config = dict(
    n_layer=12,
    activation='geglu',
    norm='rmsnorm',
    norm_place='pre',
    rope_fraction=1.0,
    tie_embeddings=False,
    init_std_down=0.0,
    warmup_steps=285,
    doc_mask=False,
)
Each number is 128 + 32 x the weight over its row's rms, rounded and kept within 0 to 255. Layers, rows and columns count from 0. Numbers have three digits each. The size before them is the row's rms in percent of the matrix's.

# layer 2 MLP up, 1728x512, rms 0.0485, rows 601-737, columns 384-415
089:119158093140130065107116118166128104133073116151135130168094087130080114100135188103145147126136
106:127107112095159126156180172153085149159109151088164141056062145096158185098096101115109118068120
082:151139094100152146097232152147177110233050152112159075205121133123032163138117220096189140097100
102:169161135096055143128093141125145186169134116094132156119112154109162106164105170109106149185139
117:094106160143080115142108138141142163141151201152127160092105108192169067122149111123196131074135
099:157123157130112157167076109114098089140118158117075169109150117161176069163155185067149141141159
087:108163097148117179143187139202166079163095128158148114126180131048170079058116143153110112130086
086:168061169108140114157153145160148126133103135141153168109172124113114094159069100092152091097102
091:142156086066147168077143125097148110170138110107158146124114068106068197149116143090120212112187
087:095109147117152155155144142090048144178154076097108134092170123176140127178128163116184102188079
099:153084153120204167091128113148123168115165135086115106124128081135110137098125184102124165145131
098:151129175156119139181157177132146144119107107130137093185090143160087099108133136106070126128153
096:053098099066098141120147122106127149057130121142109141149139184143109111181060145155085102093134
117:168125131128132095162142186111204108138117105131130135169124186086095153074046183118133124202130
102:125137176124088106119106146077108110135160163124114118147132150134145144055118132173101114074179
090:126121159075081121190119143142092147153151128112118093153047111103131097144062176146094157076118
088:162106075102135112088097168148125124105118132159153129087197116072106114150181145189111095131084
100:085109165175151137151164156121120126162149177100136178121095108209136150096119126127145152153127
142:121101119123119125101122113101113042152194176157113111129087110116071111134168106157113113085159
097:116096087086135109163161048082135108124113106118107147110131116146082095160045127127107073097143
099:115112142088106090131181074123150190168139108070118069096128093152090123157204121162117131121131
098:102131128148106100122080031118054112179131144150089102086132136134125077177126101083177112164127
094:149158161100185144142146106155160086126144057102101129142111114139177119192120130147108079148112
099:137180070114105154127153124117135143163097078103141113074145114155111099136151162080149137090099
109:134076099135110141121115157119133160127146145121101120203129138147149080113141104128118196094117
101:088167117116135137140098136128132152153081125157131145099167127107083093152098142129110102053099
099:181078100083121156156106093126142074091195181086127075114116095130114130153164107104113155125144
099:182166127111102126115133148112128052115155147165144075237128130101104172102120125105089105127130
087:095171129132133187115134156144131140165166172131137180118115132138161108135130127167182079168169
085:119139099112156108162135036161121145102041141094152119052128117129063200158137195119136182167112
099:124101228169185153173185145147137199114160144062125118139113151122056148128176127111135127138121
112:133137145095108112127169143105131069119085125121129161074189103107096117111161116108086089122174
117:081129104132139107129180111125134118111110120154080148133152158125164149156124064152113157076108
102:142158128081136129124085154114104145100133053152139160166112153131115135117142101102160138154071
103:066137078125173142114135045115107175109128148199146133116132115147116120135157127110075131153115
084:029120088139109099111143126103115115163123078131138095103142143168190159094100088090124116076141
108:149108111042120156093165141067140124116149121093120150101120159140097148133144106148092119156160
109:150138111152114137105129141166170135123093099184075186103135133138119086121175138137149159133099
091:064133160066167112121132133163199120173122071104105143167135152063156171074140130164153130130138
091:157115066109145082137174114112125113149123112117157031152078116138099109118097157122140165142094
084:166183101138113168120064133129166124139116147109162158112133126127149101081143123150116117131147
108:221143144105125140108080100130096103125091167105167079096060126158153152147100122131090071098130
102:200149130152141119158173173145136116097142155097094180120101094169097049123139105156128148117133
108:144159154105131156121128128123113155109120128049156126168159181109135141136144128157141146095132
102:109131156147112141135133104126081130115138105148105066149121155137094113119127168084095147136138
098:156138127100131149160139168108200152146108070098150168125155107132102114157165138149081140137101
081:089132131091149165159117131160157122150107115181119140173139114090078166156127067115147112145130
111:131142139123140150150102122083120142091125103125117080132084080119098112154147124148108124119181
092:130138156108095142109145125175093121116057056159103085163118139140095151171154167126117175151066
086:110124115110199072166115121137144158124110205131131133131126106169165179098134173057143124078082
105:156185042143163093100123197163130116118096171096096161189144114134152146162155130168130107157097
087:150119127099106114111142134089138085140153106146172122117090183134102119127126085070166146126108
092:174135135098117112148137111105158123125105095127092163190090135126128129112131145120128074126082
102:175160123128147136145119168087079134154180135094143151113058126150118138063082140136159071107133
109:167109100139098112149106095093098033098150149151127161111123108153098111076159150144127164128171
075:166081120170103129123124098049155118131137100189119138058080108111115069120159141116133120085117
087:173088127144075137147136165128147108092119159116113099184013186109185104132068203111114204177155
208:097150147144134140140137135165126213129080137119208121134128130147150143124104097069152115124078
095:121118093202111098068129106119122179123119128107122182145088106165133077134117115117116183091123
102:152069169156109090190165146104120183103148144078093126147089161106150097119112130142154104145128
108:118101155105136186072159147107140122123100083131125107118152150112091155080134091122091147130114
089:190137134129115090132112069107148150115076091151180117086140148123139133153077125123129199078078
100:099119108092129100155146149163095057133084124134146194151066084110136126103111113155094107123102
091:063099055142123158179097121142077154118129100083176116131142126188088120104175094126113119158139
088:094105187136069122157111163080151164136114151112144147154195146154125041128177105095103086100118
088:152147100169170180137085132132130138134117098152157124109093141081048117111076162111166143059109
095:119099074118092117138181118090140119106123103151129123167061090197177144070144141095119156138138
102:126131182102135182176152164122131144159147169175125135149157151097136138169100180106158116111115
102:121124124179152127103069122103145102145198151094135112086159141129124142100135170118129103140191
083:147145118082137148107203149147158093170109125173085151138141116121093180160146130147170178117144
091:170133178144171088017125128072093108176113079082112114157076219138126200131083124119084078175135
078:150134111161209151107145124110149122175176203087157211206107120170158116124120151105162175054075
091:133084105113080104142071111151077154112101170130141125096123134115113152064083159095146109095143
087:082095165138116174141135086090143145185180127083149139072133149201208120112168129142126129115054
088:116095151074197155188084128085107114156130146136122107123160165172146115115128144113114104171112
114:118125103122099168106144126123160110133095179118142131117158105141131183169152129164134121097149
100:145162128166122090103104126157064103111177167161053144096086160144151134166212101091092095146186
096:164139124133105143131133105145091117178147123164145095119069163096106170182133144129140138066095
100:103110144186091082140143163139174164132126140120121076134120152124148152084152087117123132134126
081:137090139103110101151102187160138101120093134054188106137137134126043137164094141083116077119067
092:067123043144143171158133116145106107161114157096140155188137148120149125149119119113135162224114
093:109100153112086169133148171117101124144084110115142120131121185124113138167131133117103114129085
096:124133172125154119102167066105127153155117145187082098137129120143079123130119066143167161105173
102:084187162051121201148173154096137137144131100096120077132052115130142141061135137061148165114138
103:070113102101174166113148138146131130063144129162167120132157085059090175157158096161096142158146
095:171119167123118139058132133097178092094181111113080121096121145087127078085157182161106166117159
104:152075142150153207234083117125090149169139138137130124106173180141187156068122149089123139122109
095:098129111137168088167161051129101125153135166100081109125139031123051128153136101155164055161132
083:151101095155117143197149142109143134139152097110109077072113109103146131179175106151099132128161
094:097126144141161197033099150120103152095145104128145160117168150085144114069157071142126100145145
106:076127189176161124154095146104098106087128088125168139138052153087115113138119095125150108126177
105:212112138153109154135092126167165156066117144120141158132114146155119121129098088133072107165114
093:117137101168147125160115083113082139133161111103103081129075109077157118047113163142116111121155
110:076139083102094123144118195095105152096083141111159149187086125145119139114157022206204156109097
109:098101205167123061109176131124093135083110101142141149128141149124159153116109100101112137128082
086:100170105083098099185216108168081176135103169102128194156168165153138123186141131071191127082118
100:137170176136117146156116099091085091165175115126130155088144107116166117135139174111195121072166
093:030137083124092155088146079112150117075162144195205193134131135143132107113087149181079156132164
090:109128151189088138129094145151155109132102132100131096143129140093068096151140148164135134154166
095:111091122061180124066192033057194174107086111121107137098100109180116126154118146152171095112070
114:115135136118125106111145116131128094096210131132121133156091129097116130161150065123146124104147
099:112126134133132124060107134105081159091093175100114171176140140088129105122199127135078135119043
102:142107140088164081086143129141098148132120142110130129120158108180189191104117095098148130084166
106:079204136121094121159121069135102118190107161082121091140111099135089135128135145132145136122105
096:153130129093128116094108114126145113207135167059148063114122109105130112105161178177145072127125
118:128181097144111149134117149187135158147161075147116161121108166099154092177128113166113137155095
099:159130142122164136114114147086152086126186119144149185143156116080080155167135107130117098131171
093:107153119207116153095101170126081086141151147125136135176147098113162120197126115166104074166156
086:096074112142112138185127069127165172116174131170128088144087128116188156132091107155085115123168
093:135190162145135087138193139128152117137102124155128188173187178128152087133103126123153065106121
095:120121126149068152172085128120095112103171153104143075147110089147075114153106131123100205095194
092:105129079127132178187089123156045160127139124086162142123144166125121147127119132125089105157165
124:145136110171243087074177166140117143092192123159128142123142128103160189181139080125126143117129
091:131137177178116099155150180082094158190105156190172106114059186103140103088143120138144180106108
091:138189135122066105115113168195130110099122110138165143137099186129196094162137133101115177141104
092:115130118077131171132138112131152091122141179085087088101061162167196132145087143084079180117103
095:152164155057117068105104103175115091123108162118126137118065122112169174105079130134138114126072
107:139060129188143145131099111133133152089176133092168116156118096059135107146129104096091100123173
079:090168124101132128139133171123091123153152093119153122175222144089142113071126092118156142141080
099:110137107081132151147110075112076081203160153121130117170187053137135102099159135090134124152147
098:120204218115116118104154083049078107096132092121094166094116120143121125119128135202100131119145
094:164117165119128185115119095144184180126144113121075148159147148070086168171089105181050097160093
104:112081142140099143131120135138118213186123111130153195122147126175216057117109118130127210052142
108:156159168136103098168122075188139122138179131134178120092095094143069124142143126142168128083141
095:128094122137148161169123120118134072190150130142170104137023110104087106078052146111113090130096
102:130177148145103102135062117144150130125116120084152147096114098101148157121140128150167157085193
099:118104169187093154112131125128166163157111121052108113150166084138105145064079121121095119192058
102:158107160117167137089126063105110150107135114177114187128109125138086118127103154175086154036070
109:080095111127143095080105065096112145153176084099169143117135123165117166114137156090146127088186
094:156144160152089141133114138079139157098136113126137114126096158140112180141104139119128098116113
103:134115150121112073103219109076075113141127135142151146100133204147096103157091091137067136051095
116:144146200075099126174118168147135128120106134108147145127123151213123106126139103114202134109139
104:046150136174129089170151141226083161139142155060158132168121162180240115158111079050127140099125
092:157132103078075210119128177196105139154096169134098061175125105106102117112081076108106131073121
093:120121166117092170183117125113136097126163111165094111129174072130141121017084220120104134091150
109:152128064111190085121106062121119078118087128097135154114151111122169115131174100221174154148119
102:152190166125162051095153151139085132061115079188118161130104119105108118163149132169152095074092
# layer 2 MLP down (transposed), 1728x512, rms 0.0358, rows 601-737, columns 384-415
092:089130104110158102077133084134123141125092139131087097147161204122110113128111138116132186095174
097:135142146085171122135178115120153127119141146086103130228129166122103091122104157124129149150114
085:121178104149131148157142196192128111190049134157135136129164124162075177086083153126184136097109
106:129101174156090120145150141154111138102151150091077158111170113123128115093156125163071109154156
120:120086198145077162137136133138131140162125163126115195127116084144119082125114126095156153130137
102:142160112182105087139095124078100113144119133144157105113094158086102182104160118125126101119162
092:083141112138096196133142102133148143100149137153058110154123129061129106150113106099123183129145
086:135081163130138192133149136105069120165121064082059102152104141079176096098228155154154145160137
086:092160179097079127179137113074177111098149093128144164137161089081123096164135118077074100156147
086:087109144144146129142159149091098125152117128059135086116158026173087150123070179099136107161097
095:106086204138147113155131137114124162117166119121095093149098101134142083065162135167109171150104
102:152099127152137078162154122192149128126142161150136094151137118150107142149082136104073134119109
099:084101137129097149129124088135149160069125110138089128201129155153135088120091165112102094054145
128:157096136089118106168132166123201110115131108137123140157109171062127138071097172130119161186132
102:135139154123138187084138146122097103212137117169102134149143136137105073095150187119175167163149
097:153117129163097078145165125110149137137131172129131129154094161137089078127085106222141168090171
090:091100144155164147132096128139139144088116124132168125085216140056150145130199144104121181185107
097:120126195084077127072181210163189128187137161143132141133121071203160092130143142158138107117114
123:147159148118118132146143132138166194119072146111208134110127111146155161145093105109169126138097
101:141119098121119117096131132148115114131098111148169177175131163132091112106142134108138078062185
099:124113140124095121192123093080164091160152180085090142102103134142125126130147139077091161121184
102:189095127168119079115084047110135111124145107154134101143090134168127112148136155120176094160123
090:088094127115172144094101100113114142102129186114095112136126188119102097123142153172153087140157
102:147122102124101162110124100121129137135106079090158124097146100167126129157144095103109142076107
110:126098143089126156105136108116134139141162129106083124143139140181131093112170161175148130124105
102:130162083102133132172126139135157116127167123121138153088173178167114081196122140128122143102091
101:190096088135141115131137080104173134053167183124145084067152122101154180095171159095121134134069
097:174099140102126157084149139135097083194095112131138159150144209089142161153133128074121137150134
090:104152147140167176116103106120113167158150093142110149130150166131108134123116149121108116154081
084:102148117109100083128087104156137099124072130080119178099141100125154186126199168109088091091120
104:144107148114111162214132126139134161113159164148143114120112122123112105085186068135074133119195
113:121146106090129114177131175107124118087093163116125128172098120157098137081136110154133130150129
110:094143119057120091136129081138132146129124104133132136138098126116131102124127124178109082100136
099:164148069127191126112139097121111149078141137168124100143045070144088194111150064161129098159105
097:165137140142123050142083188144130114152125108106140119109097177072075100165110186127164092091120
085:141144121155151115141127077091145138090137084123139178158115120108153098136138169108111126103187
108:075150116147107142122157072161131143127138139131130133134108123145099195067141150183144054109116
105:102170140127120147114138123157149181167091111133070205131090112125195099129133110104100147187156
093:103134158056131131089227104152146203179066139100130086112093145105141171152096133123137157127111
092:146182124147130110109130157111134113121159133107097130143180053127145059134147128173105193143153
089:203122157166110160166110100053147090110104164140176153163148123083112175129167127143112153134107
106:155164117117115088135128163090104115186105201116079124114133155096137150120165112147107179126102
101:169119078144172148091180138135118133102134108112122174130075146123117103038116108171161161110162
108:122183099086127161095078195103131153085118146091108135183182172122114138122166119168099196118114
106:083115095199144130165166124120042131131109132131147157105161163178152092109079192098108149116139
097:093143106150156120164161094123156171131102151138152130173089132135106143084130132127159197162057
082:105164083113109116164095139152126096123175131161140145203147124134200105136114125127107166108111
120:149149119153139164102093133048118119103107124108144075106125094136095131133127114148093100076144
096:103138173117115156139124137150096088171101045167097106135152147055105121159109165130153147199132
089:086099146057131129131166170198162169117125158138115094128114113123132116136108107164158111090139
106:145163077125152111106117174191115087105136153095126138200115148113112174157188125134125111184082
086:085096092138102084108114146107153096132084138127159140079150134132127167154087088132098119089168
093:162137109078123194177138142101164124138126136113088147192091172133104115119134176130107127132135
106:154139114145128121112085110059140116171144143086105142081120106101103052065163178125119129110123
112:178072139097133154135126163065118090103164132151142101130124126145198118084126134144147110144189
071:152127100145076118107195122133139116186094095180183160072134128058086157138184157151135111121148
086:220117149163127133148066186135155128129101076143140162118085168128200114107046134142120144141201
146:115101130122149124115118134063100073175176147147081120136114110116095104115151145151092106129146
094:109118106163107174054109139154146143173102184106142151131147151140114141086171157149114159103150
108:163079120129125097213140133109101192126160150089080127121155134124136121079140138126159124165107
109:117127116111054152134087145154132116133116098145085150116143142104121159112100191202136168141087
095:193136140066127128158136181136132164094095138177189102153143179061150074176143152156139120146144
106:129155144081130106152125112080104083148118129115139164123050088119158129122097119171149113074159
093:187150120099086118087125144113158102104135165177119144154074156104122121133116121133130142132098
093:156112190098083151144070074105192122159154116122186118123177142120174096105141133095100091103129
096:173118065126154155234179098153123154167078137180133165101096117100125124128072092132098100151125
089:085135114192158095145164124123123148117159102094093109131165130136166118068109136151129068096136
103:155110167098161166116157145100103140175135169157146101162152151143105149121100154122167141122090
104:155079130179124100125055086106099119190139161111173136082151094141083136158115163075148133135122
081:101162047097144151129124140087119062072200088135022152152166133157162109177129144150135148088116
093:067133123159154145098083113143151162092105044105160105071126094104128156156086102094078080112161
076:116121104120198142094136153153203150134128151131173145190087091128154052152134151120131134033159
090:155143077140138129151171086131086163130092103136134126120111127186069135097136131160201158052193
093:077139142054081174124128168104168126189154136073124124167124162179117083144158117165093105046083
090:187156132123155124183087161109153113125094108084166139067176166137137106117169109147099101095157
113:137129155140131085137144104104085144092190085128119137143106136139126085116144094165117156111146
100:113102119222158166098115140114107165096162123082103187176132165129143176157184142118091076148104
101:078132145092113140045161120108154133181107121149080155109085174166169108129101118193123160107102
101:111097090112089093151123120182081110114040167139159112101148140122103091134093108098101127111099
085:066131144147098062208084158100119103138091103111191106158109118153089147205107132131115096103074
096:126122161139095188137087116080124116108146150118127106174128175135189195178082175080138204069108
093:081141123146115156125076073168182138126102146073112135168122140123155142164158132091125186192107
102:174161186079173167082127122143125146119136150183156143116101113136139164141086099119101149098158
104:111163144003126203150152125114109143123135131136148115145075086156116176100074093087128139069174
107:151157125147143159099139150155114101094092133102173168111111144074153108100112123104111128112133
096:125150127204143144082140163124130153111155098067103120135155135078130071123104190131125135110130
101:115126117073152115121069149108132091129118134126138138100113135104122147104146160122129119133091
094:035171135159143151123084107150140103070143165095087105150090051146118180198117097127124130156143
085:136096164123123225139119149138171119141095144129137081110081165108206131139143079109100166123132
097:136134132165165155077151152126115132094176080152109180140142164093149105085181074117111165124139
108:097138164169139138144091135156137103064130081131162147104099110087098090081141131083169110132166
109:145087096121125154122116149158140102144154162097101181144094192153154160156139148086156060148103
101:097182052129110157184151103124143125081142155112107114091128131119118109117155153163162141085104
106:106066150093102115120170153143138130179098163103105166127080122130131096091114118149193140104068
105:140082106125152127159062156154162163178087169084119078108134106160100166119142122103133105075087
083:108119100122085157188148093170099164152153188101127132137076124142129092161095120094205164095110
102:183118152128073063187137145125180106157117139105109040137201120102097119151151092128100071116093
095:074165149162120144096095095083134091153083118132159226107110151135177083151152184180093093160129
086:176125154168139148166153071173123154191099147092148131146155122171134121128069153130141091066153
102:119106147108164108066161066124145153067120092168137107115111137143079088096186101141108142167145
113:147116164146070114114111107152119133091105102141104094130140138086099125163110101141138122098141
097:095114154199158137100130113138087118148155074167158138127115118139169141081101139106114116126137
104:121126095114163150104158147191138103109152069108106124125086132085102138120057131129152136127053
107:088134171081098147171133130103097102123099114113131071105114124058108157133153212114121065139112
100:096157086141111109157075101122108120182131099143118130106096115091124087098107115133108155132125
117:069141100130141142143158201117102137126154091138083134183128110118128125122067104088142132108149
100:130082164133145151136180173151108142127111092121168132181119142103120123100110109088136141027160
099:066153167192153153103137113158155134110101117094126127147151121089122162156148088039110093162112
088:118109156111054166171101140102130142197147201156115114159161128184175142115183060124138167098143
096:138145137159142078112160196132126107125151100149077179150123168125120095142153074142101140115136
094:163131196118108162162091121111107109172152158080135057110135068111079178134118165094072171114141
093:157153162159150174162136121124090154102128136094127128100124113136088167158149139093133105185134
119:150153097160142145115181174106120109091131087145102140147125149137125200110121111137036105106082
093:153117096137140133148171194127101138141162098161169136130106111083129118100103093110127124176112
094:131154144163195102149119098137130143146126071186135145124158163112140087145087104116150147187139
093:159129106116161150158129152090149135115173116139096110118062162132138150111119150119129175143086
100:162081181108144091143144124188126144165136141125121187192102079108117124106107187038155184094134
110:140116106146146139130076117139184120097119091086153124146136122109126097182123150119139096123147
080:102147138137148052115130090149064129104138072105106157164154172121125133088193163085111134137123
106:176137105112142105120118151093143098169155157130135082124140134119120140174164128135097097136160
100:166170132157092105082125052073160104127107149090103183122150079126099133108109167223101127132144
096:125122143139142169116181112177081138148106117140114074120141101145128112104166123079169167122188
105:092065130146131162108142126101103186138152168145132174137159110168132093119121114080108175128110
112:169167132131154169173160148151076112149185142127124172167177104107168131127152185102111108061108
094:118123123096176133102146153106119094148094135125150076117077082028096123141134116123190126073077
092:177103102118119101156112164082106118113136100164122113177164147112107143127095048113100104129105
102:157091116148131094201107185133120135140148139152136089099199159120099176124209085112066094169074
106:100143102163117129085117025100154142085120113120116188176097093142086109133113139198080158075098
113:107120122156104104074073125074106164204128087038108180144145145186149123129184167118125116119168
092:170081178173076116124115130108152112079159114160131156097099169092136152137102130116139112076180
110:090135140132126113093096068099141102129157175131188146149162104139146071114108073137060149068138
127:097207146092146156146114134145117096097118171148164169130130154203123111106160081155153102192139
102:149095134125082102148119089102145152128155209153153130163183090123159146195091105094136129151080
095:128075141167138107157113087126155115136146142104095134166173160083146156139143101139130129060159
095:135132134083158135131125155111152117080161126162155115117151108143077091082129144103119106095114
108:131169119128186116090082095117085142123160070125153132142170114154085147153122186107068181183154
100:130155147125129078092144084091111140092205124161133134146129102146115076147161138159119126079098
# layer 2 MLP gate, 1728x512, rms 0.0494, rows 602-738, columns 384-415
105:130083089167124113159066157123108115156131190172150089150135141144117058158157092102182150104090
095:127185163184117148169070180191140146094100131109066193104166099142125138097103065156181099124163
107:108121154140156174138115135102163112117102089108141158131090150124152109142105106134163167156103
106:071172139202111152181148137154176182068075136091129174131120169111160115091148112125168111094131
100:121180139077067162133134110163127151155089132103103139088126082189158116208126165074109142111164
101:087119146160103109165103130100069132104144106118139132146161118154172128166105115067090078099063
094:155114176086129119107081160113116169127139149181147172025095142059120107146108094088163160144123
096:118131100134086088141112174179109121141135161113168168163127171126091140168163179114183129182117
093:119199153115137163114117161113114175153058161128157099129173116101105217162078134129111144189096
099:161105103151062130113140108166165123104133150124158077164109107088121148109094093042125089144139
104:154147138152098138136142148120102144115101102092148114152116156109148136121136131116170141089115
086:141103095174129101129102131153140125117111165147128104118136123143102181208096102132080083150124
079:158158133127068155210117131169123144126108139092137098120137100144164168059150112118162127128114
099:139152089094121210112121176105059111115090144169135165130150072068141083127160128090119132181117
099:118165145104064159140082195200117148077163163087151124141035146055151178154133143082125125147104
102:115122120144109111214109084182086120081172154160144108175107146177173127143027118062052174140102
098:107075121171198155173228138179105124132111148144162167180080111108140125068140159135170177128181
095:113152105087090130165124119149107166106097125092188126105125143162202152117096084101162143153072
103:083119129097105110170146091055135145140120165114108080076075136178099121201083139092175102165137
102:135155156164122131081149139129130190101124065127121109084098101159135131141142090152184116134090
100:064144101110162101183081124115130155140107115114127132076153130128186069158122108095091150125129
098:152126233149067110105113167137082127194158167181114079098134178055059096099134115117138123138160
104:042166164110166125113101159105107191055133164138165143064110136141132135148138095178161157110141
095:071158144122105109150107130166122236122083106095157170126080103115195148069121056083154174105134
100:088081126130096112183147116137104174132053179136132112193145113117143077119073138125144152034117
100:144156087080096185129120210160090094129067135113131150145088126131122094127108104153135142154128
095:061121125148118180083142096155070096152126123117108113097123181145113087159155124053117166111126
099:082064148178144167171136128150073123164138119121123113146174108185082204123100160090126104107083
086:112136140129184129146131141113077155158094180118123167113134134151139143162092113100133108160090
102:107201128131168146109112088076137182149099118104129117077098120121160113125100164124119141163123
103:120142157116145085185141120134123194142132235117171065127070083159081140095141124147180150147141
120:142124135117171156134049103115126190119125153144204108176087071127102168113134092123149104106098
097:182108121077172162091125090136124142096133055164148116112095096125089210059189087105130188131092
099:098084155126139087206134095123145168160185137169199148055115102111128141144171068142082135114175
101:153122148159117135142071122172126152086156087139107132150137114063059156161154125115129088109067
109:136100090090122162161134066113221137134113170142128126141144137092108146126100137120141133088116
107:189117180135163101158151143141116156123110151129152099166072100117160139141108124076127117172106
095:116087102135053203090181063109149158140137177185176086121111129156174160215093086111124123183072
104:182077141127159135170167098132169175107061099173169000132129125163089196103104159095160117138113
092:060142135141165138152110144102128083198125129158147134167107139122199080115075132088151120106095
113:088100180156131160137073119152116155094127095154158134144114107127137128154063128066178078104116
099:163139162146074144139095125182159109130145172108137153127158194146119150108067167139131144119145
102:171108163116108120130140091151126120154100152057122085141121155181136151155088162070162103126133
101:207126164085067133138085172150130202154099154086187095186074152132132141106139070098151085144124
097:143159128139160091115120135181136161120072183108149110124096111109135098075085146090222165176104
090:123147075133128069146061115165090131125073131091169115191146162150173102168140094104089160122065
084:102152148130162141144154124194126127114132130041179122170114123123154133150169100128158121166114
099:126107124122071136231097120136105123157166145123124126075188114146168099145100107142166197186146
095:106084153146192107137141103089081104121161151137193113131183127179125143132053134120152127080115
087:115122137097080135165131161130122171107090183147178122144124154135143170093128125118138143119104
095:097115133144127103138202098156137122076085201148083095073052117138093141206117169072198135086143
087:135102083129110067155081133076101103109113099123119120104117137165163191078103141116174164175075
100:185135117171141158165100140094055124078142090126157185134125141157153170120067107128144138101110
112:123148110144076074154117097135143096091108108104129155139083139143104135087126116125112130128136
083:089119112161152162160112130090096130153139153106157126199181096146162150117087106031131072158106
096:101107109132052142117155169134096202100136155126181097213073125122127169143105149034164148102087
089:167150134148062126160125116185082150076147114112159098104134156158170182123098140136183123135121
096:090156137137077095150202137125090151071147049101132107115137133147136112176131105132139168108115
091:123119136175110167125126045145141166091141156134181114156092096136126127132106114074142128148150
107:110121169154127157098153178137144140058062123088156111169136148087122131115119087102094094112113
095:138159136103169148162152166100150144092153091172166116137123150047160110100119090134173111141163
096:133135134135086178180119155145154099122094145107103170121176151111143140155086125091107102195151
092:137139136139130125119062140128101092123150137165137106061178074155194072173145127121122150050098
091:140087146135120152115105068163122127126120099108180110130026124162132165092087090095134114080126
095:151133139105063158240172129144149125207117149149157192137103131116145105148142130141090113151139
093:104186143095128110145192117101130124154111121114160118157155088107141150114120101131173129150199
104:132137173189047136195131112167163177143147172154141125102112156171086106132147132137117105058170
095:169129042092115099132143159094066080116187129114147093102148128172118155160133082120149168172108
087:077094169167159161148152117171083154121127137099139118180150086144148116112138113165191069203182
099:081152156147155124133112098160125183077134093136147102078144121105137136178148079118100091145133
091:132116145131137131137122115116120116147133154100141106097151119173174129083130139113135123132121
091:172135152149196081140159094121110170162157133146165138092108113250147183104145113176090160186128
094:109075091129101124130151177107099139116131125124168114145110196161189136149120133090135102156058
094:075114132087078157167149139078149101160127192118123126173111123202101083123111102109144141174128
111:129095132074071154132142159149123108169080150118157118097113129119083121158075139064128146071072
099:071133149156151184096055127155155158085121140123158157144177139120172146092105157135127126122044
102:159140152163170142171101110100096088108166083083185087139156117104088179127119135081148108135125
103:091117111108080142146127119201155123088090152086176128116146141115159078116112149126169105115131
091:105163138154132094127115108091061158116095140095194097177140108131119154120135040168161096145132
097:153118186137083134167102101118133199058114090159105111141099175125133166145099145076148121067123
101:140156082083091114131154132140145154139139210149109050104169075201160118140131125111147137048121
100:150142111125150078112167129181130183133120112145130094109175118124161174120133035101209142227090
091:050092124112148147147158136116108171133081119061119138134139093160159093103116098112123116119196
108:127118171097098145146124189130074132099095132130126150126171102143119150147084115087109153154123
094:102094168066121116214125136162148114108123107090115092114176050116127148138144171140128178177120
104:118138071199155204171121083148116127159156155150116080121087131149209189085110123130141160107106
095:111128145171096121176117068110141151148112124132086113095169173148060161095077102131126130172101
088:163102130078142077096132107126170112154084094115142140201112103092135238127077095126148088158099
099:069134108099104122100131121107179151172120150154156174105131072103090158043150115145174136097114
093:094084181160112127117175079146129121106127131134134105128177156150105075096038162092154154079194
104:134131100117168111171198135155073122133123096129117155131127100110194142173151148086158106103145
097:168151066114168112143109138094094122118144074099129136140119135133150136134101092132093110126134
106:173129165163121140121166142160140172113139128109144117125166118122185133131143129098114127176111
110:122139150085136184112147159137112111095149105169121180110159128162102135145095114107145162169114
089:123099189155151153185087127146135186164136126070161146113140117121096154103150128122201134114085
100:109176130090171154083073105142063103109135113130160202130111137090137122151132186117192161057121
095:112153076079150115074182060111114083153083095071169150137145138089076148140103176127097099168074
092:116106111133145186060129110079185172090095085118095092123111104125171152136089068148123161157109
098:123113154139056130161166153163156163145163100115251126187082117097100149161096132141155140065155
107:176155058148195116169157101111042099116177100136116094111123083142098152187110122163161092128139
105:140176132145088150072081139145110138161124136115100119160129158128162113133063151104115105130131
103:112101121148168178156124133195149143090121089118142121128118150109119099156074158152132134142088
103:126137168171152164158079074160156188160149135129135130117165152131117081145132107125093174138112
102:116103103090138192208122143121130129167099150037136083136171137132154131098137129143132068191123
116:114128126131138156178140101167047137073117101170133106132102138175122157155169119139124131152154
101:144101167095171120114137190107113149054153147122148156153070121193105145067159066071140144114079
099:098139161126217125162090085163176144116064132094114161068143079137098148108148123042166120135077
094:095126127111184124165143138068112129118170062140170106083163102113127184144131125148125094174106
097:082144101093130127108156179142121167142145162191129122161098171126085136138127088136151144082129
101:107161120167051082148134145154144120062178089130159138139118197161118024026131129103139165085115
094:109191142175152123174161121108075170130116106112142150147164198114167101136103122085116178119129
118:066143079200156073130182106135135157097113177122106173094122124096154145122103079152220111134131
098:069140174174154103105099123128146143158087073085146082132093136130185141145169091140142103119132
097:137083089116137109165139165119162137104144123149125179146163098129135148079139135148128158189098
097:135102111160196111136145121093109115120152053196124077094178111068152159090142087163161100173100
100:121067151142123137196143144170117148187124141130122136162187121144126101119084151075144174103183
105:109114143157118134128156177095173158139176140178175097103143140040118222141098090082104123091138
093:116128133098176091119130170102083130125135110060119111164136170167126153120111119159127123130135
104:067140143107121171164145115140103162149120130109135115143148117145131118083113130091148138126113
100:070134183152128156178128092123068139141142129095064144132158131139147174155159146113163088144156
108:166140098144123105101139177124135125147127125111163157167103139121111115105078138150100149088112
101:092066085113134156116095158149125112130127148133132124101145148089158154112141146025161145213096
108:167124100151142189145200114170108134156133087065103167188130137058135119134138146094113142110096
100:145153136166118129167150116154133139098150147169117082136125160137140114159060138128083188165116
101:134193134141122095097131149172060140153139087128162095131145151146112085124051162086118062076148
098:129134077120137147148096157107143107120077126163156091101128116155104100159127182091133083138147
104:158171119179102162182103122177153134130114131109140088110118130167168140162077155063149125140143
096:164188124080107111137184144119107151072119121165145111161136138135109139133077101068117084131154
098:175184114124136134140151134125078154094125150125147153141155112143160173116155117138114100169127
110:169165104095115085173183213116102149097095054121100114090141166115048192163132116096104096140141
101:144170182135180156126141147166145173101086082090185126106155128158126107114180087113179153167123
102:174142107173112133128131150105084161102077173149114099132130194209141181118094103104126157109079
106:146167119204213150134144148136205207120085119068164114161176115130099151120119110121161107167105
095:089122089185161096148111155111081116082166112088124145173157108107194109107120108118153082125093
108:096180138163123143162120123181082173145146146134149121107101147163099094104093148065133110116128
098:187193163100128083156150157153108157083098102152132160098129219063128168144146119192147144146073
102:145137100172146144169168121107142129096123107122196146158100127125143139148098158097111155092070